config = dict(
    d_model=224,
    activation='geglu',
    norm_eps=1e-05,
    rope_base=10000.0,
    tie_embeddings=True,
    parallel_block=False,
    extras=['capped logits'],
    init_std_o=0.00562,
    beta1=0.95,
    lr_head=0.0129,
    dataset='wikipedia_en',
)
Each number is 500 + 50 x the weight over its row's rms, rounded and kept within 0 to 999. Layers, rows and columns count from 0. Numbers have three digits each. The size before them is the row's rms in percent of the matrix's.

# layer 8 attention value, 256x224, rms 0.0499, rows 78-102, columns 56-111
107:463484357518577504501496588445476476513492469552552613576552465540557428461483469459473451488521612477525503427498475434590545472444564476521421567416470506453482491512
113:522487412553482512456501500451472444545512437554573586487526500525546473337431486581552454510446517545471560590491521462488532559526533372495432499489543538512504460534
113:555511465502520634525413513561558476466441463568524506546495450490458546505438542408595462493461421547552525546530424513550375574526593504484481566468442434468480509467
105:431461457544498548606440468490563504524595498443465549484507601479428402399531457503510561492594532418494472554485518487469429489493488448561428507402501485555416475439
113:510486523481504531503549545583492481425470506510464488466521564485468499449603521414420510389544496553472465561426532500519566517510492534463417596549509490425524481521
104:558474613508438555563535398561550441408432497469535483477500532488583510538408499425508463509449490470433481457519543514466465543572422475518516532531502496510421515556
115:485464534442462568494541489512481506552416416505474504428556547480547486584491390490559487450483519447439514455472491494576434527478458441455520526436547440494458480455
113:444464446380437498523502573479429507407471606459558487533530442549496450453567360600447557486508495510489478498523537507520471478486637524566506570524590479487488547484
102:517379459564432514538497456392555551502540480517476471527479540452499450472492426468468522467509576578583540472478543492524422457450430489507413556441480457565512405504
105:449421510502484616459503493524532569508514539517509545454519504509558555478634456449518321471583544403506563513588444492562468502507473439487455513489482545432652508415
110:547447545441548455475519589590526629440500486526532453475551412505482471504550538501528429478535425531466372450535570440507573509524561474483495470494492584430524397404
114:451524556499482501547534493449503474500607492505462594490484460500510523481506389468509493521460570497509504544520499500465516498493503506454522495435556526497444437533
111:531499467513453520533524357478510548584502478562455407568479467526510493412505414417467508581421542522531486504480559500511466478504556441466512514449466494475459467552
106:436536551537511515526427473587456434461449492472432372514582507446530531461533600508502524549528549611498501494462455542437570561444435360484486464555429561498551557559
110:472510579457459515526433486498518554478549607526554563557457538503554566513565399477520520533381583605473463537450489441505486483513485541505428539590480533446508466591
114:450442492471499422463539569624469551456520526528432580513491506454517481499484581501589546508536402522405545449514462472486470497549512532569471528480508503446511439559
119:501517455511467485496512444531544543508553529500451403490508376507407442511532513562512420473465469468504530496524471506492338484501433457525495529506498503530533368534
114:551528500525470509517491446540536472529506538550458534523435630465518459441442604511505559456544562538502496473557517453508549500534563453459504555516518408446488427501
108:467537521547492574458527447523550545507452573453550490597532541446518472445549418618490457472488517588518549489603483495459579526577485506454512449468482600530503474496
115:513496501511498490502441445584597523448673485468522569474452454498479430549462477510536568565472567528553490445491471559605550482486491550481538547464451508423479489356
108:568490534463525505434510500629493389505514522464501540525538486513544568460468399571447554497394477419385408463481409460478401443561536567419473574509560531490514459504
110:557466418544549484553555489509512408419416476532494562470515564486533495393528541481535515563504528511439490481511462505574454506544580427564477478488487520577515426497
115:490419415520488568434459375519496511573532471478526539551403544497551508409429589455489397495482522479489513605521483495526518447606534579511472517527584489568533463495
119:487490564468491453450563527406504498503485529534537582527435478411427551498573542463494521567517524518491504580563464500486489527322496561550390505496493496508487477507
111:573501445363507476445389476516526502507453525465526549447534571526531488471556543493515484449459511554535489542465432480468476532483404438490530514512590489443499524507
# layer 8 attention output (transposed), 256x224, rms 0.048, rows 78-101, columns 56-111
109:476459372567533516553522549516520499472465487443620558542558510491480497486419422469424506569553548500545504511439423389579513440406480526502408551393494477466529551474
107:527599428588490521494421568382470483545519436550565550478529479561552510405474532592484484465416480576557434536469487484564449546528561451460411526527568515458458503474
108:544450430562545544524517499561570478483491444406464460551434465539412538562380596479488452474456484533536509507452501566477445562488620514491442520579517487464507503463
104:470567433400495515528448463551503602564498493494572483467508529514473468511607400488468553469551590395516511477505419529485403542517508420604443527533518422511462446438
111:503505458448533556493532503491496446468454482545495497541527605471428427458556460519501510426518459583431576565425568529552521556537464552521470515569479468564507498535
109:502489537520419527459525421552569426420415507623491507481470568509550435545499512511554445458436523470451530466465495489485392592570477452527566580519441531523505448511
111:459518560546408574498468506620411456562420432556486608476513544465561537482486436389505565465474506463463540419519449467551474534504472483432501552445535449470452454394
108:419450455502421445440451562470455476453466560407575529500494459512456516442491339532497479467514445456468482494495446493519491474440518446544509494526518446471456512459
107:532440468541512499578506518483599592580472529508523466515486539495547592533527462402464519508394594606577515486528444503531494535473494464482443561486478429451508443502
113:450342484515435536443435501488600586483539572461591513457539507482528529463547510558555450470628509479537499537509432512588464415505468483460518510483478460497501506417
112:556370549456528487425525517498473565501487523535527455460524435503562512518534534439463577441589421598480574463539456446531532515524502474494529582421502517505511445430
099:494547499433544533540500425486505485515561513505414484442543513555493582530447413533520511634416548505452481515535510481523509437475564486492529443366435543466608491497
114:496535528532452443545452364480531559549575505521470422513386470570492505477497494544543512526471467498492493484416509475521543563535546439558521510466546505477436554552
110:484567593474490467480399479522551518499449453515522401515474491456522596487483531551503542474467523576527484611460561584439491548473419421519588476496455522565534539547
116:451509556518495515472498486504532544501539569504506553541493593507502571521520380497546517517408465553425517457505553442528546505469442509472476461468523547502469515507
112:474438489452504445552519614611459580457472468550420459544548553483546466459411505549511561446492441528448456549503535492466466449545477508523488458556517466471474453529
110:475490516523435526470519483571543487507558495509450459520527424514545458563570491482513412457390523445501512473556474491452461465445415426429498523590508588495632423521
113:496520519546472581554530449498543439511548482496411522502447576451501449414399577517490541406626443426446495518503546500465524466563451465506510507454484499396460500501
114:414534497516467605394496454531536498477486597483535480658448478436522433440540421489549448333565431535560475499445519517515498477599506550505430430439517485562499550554
115:459480456487511510474514477603530602443661481522534664545543475418489438516490456518462584611466535474505514471481444529515574514535500470541543483566511549475496514414
109:459447533497567443442552557566505407482509518461499557513462534473496494530456437455411528540479487409461543529562553496503488400499540520360510518428527459536520579556
106:550610427500564444462554483556548397469412424516548507420504538501520585413480527552451494463567564495429488557592569421536536485527571448567497485468518440491500474484
113:544492434502530466406522466544538576526528450534587505528438520580458612478392581480519473429538523459510479607548501484480468508610467649495473494525527455504464410449
118:443487555446499493424502578421559542484497528477479565572521465382563572492614559502493524515516476519500489532487484536552493553353470603529432445491513553452504490543